{
  "num_hidden_layers": 14,
  "hidden_size": 448,
  "num_attention_heads": 7,
  "num_key_value_heads": 7,
  "head_dim": 64,
  "intermediate_size": 3584,
  "vocab_size": 2048,
  "hidden_act": "gelu",
  "norm": "layernorm",
  "norm_place": "post",
  "norm_eps": 1e-06,
  "positions": "learned",
  "qk_norm": false,
  "attn_scale": 0.125,
  "bias": "all",
  "tie_word_embeddings": true,
  "parallel_block": false,
  "init": "uniform",
  "init_std_qkv": 0.0286,
  "init_std_o": 0.0356,
  "init_std_up": 0.041,
  "init_std_down": 0.041,
  "optimizer": "muon_variant",
  "learning_rate": 0.00319,
  "beta1": 0.95,
  "weight_decay": 0.0,
  "lr_head": 0.00661,
  "max_grad_norm": 1.0,
  "warmup_steps": 200,
  "schedule": "wsd",
  "decay_fraction": 1.0,
  "decay_shape": "linear",
  "final_lr_fraction": 0.0,
  "batch_tokens": 131072,
  "max_seq_len": 384,
  "doc_mask": true,
  "train_tokens": 707500000,
  "max_steps": 5398,
  "dataset": "wikipedia_en"
}
Each number is 500 + 25 x the weight over the matrix's rms, rounded and kept within 0 to 999. Layers, rows and columns count from 0. Numbers have three digits each.

# up: layer 6 MLP up, 3584x448, rms 0.041, rows 902-913, columns 336-447
# down: layer 6 MLP down (transposed), 3584x448, rms 0.041, rows 902-913, columns 336-447
up902:544506478504509535491526499470499463534523441534509531510486503513501524517453532512475534441476493516479515493489471535496512471512453496443506553445481462514493470560518455540550488506530489490510459493541478496523488501478485491463461501493515509551524464520486535503566455498514512522497549498482495540531498455474508500498524459528
down902:492414538526503519486489472541539508515515478440542534516496511513494501500470464477501530504474534470519467510567478489524528506540471514549495441475513524453499482512505415465470456475514496473442516538518466528526454491482521500504501489542526534522458510481481547543464523508499515509511484471517496480493537508504523502477479541490
up903:478475529522529504506503460548471505452474485493475509509518490498480466499466508486489506516465482498506519504506537499500540472461486487481510549488512519495506516471528497512457519519497517483470493499500490467477524505486482471488527482512509497503492527455505451471498509473473492526512526541487503514494511482532483441527522458507
down903:501546497477524466505506480491537477522507486502486515484514524521480474500491509516509542531488476442506470516498510484504495481514537551476489504498550515470538503486523555500488481494511554519479497498480490508536514514450493534455534476504475499542494479502490500498510533494489497535543479451482536491500499515532471529501514507528
up904:519528502443517539532436512530499454505474518513519521535485520509540515493518512495486497476481511518492500536525510511520514537486481499482513534471545508495487506490464509517517557472506526498550494484497516494515525471496515474533493488440518499503516470512480458455501526548523519556491454485468552503458479511473484483481472461483
down904:538492503468513498445509435505479514473469504517478519456508476505502533519487491479471478474527511561506548511462511507512517544506507489521497467502486515528523509485516481514595484491490549525503518462474552475474518464485515543490541525464497485506536501450469543490546501510475524462497503522516506509503502481528498532482518454536
up905:511503466506554462536512516466487455476483524468517497460484512507518463463512497495486520495501470500515503489443476494548546519479483515441515474510496490502471508502512527498525461470457467496483551485497508528473501522495472505532522538479496502512454498525500466473491510543493487467505497532463548506512517456509463458454510459468
down905:528508509487534549481475484488478448508514489455532510506510506536462489476476503559479534469538436503489534504511495557538537448556506501515496526485495526505499524496510477551530446477526502501487488510493431460489508434503479498513523512540475480478533535526523518504522508514513477492494523485494509523453544504468543501496528481481
up906:480479474484544499518537519486487480520489466516492468540479509526476534517525540468493511518494484485471510454520535487525464533511488510510534472488469512487492522516500473468483462501519504464507485477496440517501532473550483464507444526548524523458546525482525534464497534536479454501489511520530521499521510540502512476501492497506
down906:516501542483501515471556493484483520489533527532479491515477519515501502506516492498508533496520520526530537513485515514489481500501493544501545447512538492525491522511550516505474480530485477498511531505477465470485508532495483506513552544531507524510518492448491524512513489499497470470546457482507563489492536506486482505490500517508
up907:495510491462452520515455517478506492480557520475444459474506504495495514496493485511494522490478501511485493431478487517448522532503502530516501506490521516490501484539479504483527482478487483508468481474545465495483481479475525495498502537468507485455487538501539523504538518455511486465523533497514471449462482536513503490532515494514
down907:506542515492508468484502518470464503514496505511490455526527495519492492516522548494469471495470461472511482499521501502466504508497493516516498537477487505499494506499527451543488482465501496520532560465496457515545499512508538512477537519498548499500483499485477475480468516509499477527457513509470492504521509469492539482458487521523
up908:501497507514472506473511515451498521456490498504503466457487512522486541522496504519472485466574513547516464554495553513529490477464489476553508514450522547487514486497484503526510505498540539473486495523470498480493501499495481512466487474559511492542464488505500527536519519499499454545519472508519511477478485557499510469541473492486
down908:467474526508492556484503511501511482525499523545486549504553498513459465497499540466452537491488509467523525482503463499538484533493499513480563486539486479460499474499536487489486469551525458504516532492505452516464496511492480494539562499541505502497520510469463459472461499551547515441505469499565473511514532468466511475484495494507
up909:488505495482516496491513513549531533492458501502519496517505530506477506512459517503474494490497477514471511564448504522486532496461483500469502450500490489459489557519484492539512519463487522489477522506440501490463503516496480468515488457470490480537482509469427522460524467464496494471496515495493552458510511480491481494461528499555
down909:544516533489489477493497460499482496485492497485528490494531479531483467489488506536483518472509480510503549518516522527531531548535569491501535535479538476485478472497456529487504538488477483504512504515500531500524464489481497517524463508511544519512463427477515482504481532536458458487462551477544528529520496552456478486507524475520
up910:501502536507541497444489502497533492547487526475523537523478496509498499521445523522514479529500542472479506504562474536541470545550515516480539498523508499433494490538508526506523489458503531488486525449504518497501447522476492478507507488535512464486440506499506482539519482484555501514471489505490494466491563466518499482516509514485
down910:520523512549464477472490510520470553494456462466487472508493474516535524520529489532482491521481552512520488564506474535462546485530497487480532486479484548487462494453489528473526486503499482480475479546467485534473517494492509514483496492524476496504497516429489525493476517484515486518493510479506514489505485513519533524500470521522
up911:484492516521510494498490516519538495520455517451490487452524465495513515503517525503544474508507515517463508509488489494462518476485510509497473522461492528492553519498547505513506482516551504487541480533506491537486496438532518448463486488510521511486470488503498477541522480500471488524512466503440521497530491469463509483485544464541
down911:505518499467539484481478522508513521518462522472502506466511486498488531461524467465525524467511491526510535496480463484489518503480515488493488453515475500452459506497503551458554503514501478461556471491462452494498515509490512476524468507542460467490479518514491497560522551507507484540505529472523517476498474502491478489465498459475
up912:495496492473493531472470542527487473463477498466519501511514478498525508464484508524524499521505493476474498453466484511527467538465472519504482522505454487504490485532514490498501498524459503526535511495522530516518489448534504493506516492454465483534489477481515535529490447516499507495509528519476457558507508493503540566479517509527
down912:529509428538503521507512470495469472497511486489456526526498525534549529515474523463512505477501464503541431532500500508509503459537502540523503513484473489474495528543530506445480476494515511517556507482509488508456504455495547485500496520491466502511474499460520518526513475494488482531546440509500453467521526465503492455505539518505
up913:483504478490514483469514485492522499529471480512510476477498502501476490484510464488488488478496518472524479495477505518479506476502481534503482484506457459524487562528527483475539525486478506488498478475470537499473520495471520498531454523490505483511496448516499490510466538487511483519506511538468503502499500505512528524496541483491
down913:508507537493509524474481491527498462546515467503463492490491493514488496489470516513508480521494531488501482504486514485506499554509483490521489494508468521491549472496499510453484448518506478540479536523518537502531530500484489517489526507518488490489507511486464483484527490484504483496518494516525504512515510467498453472500485505491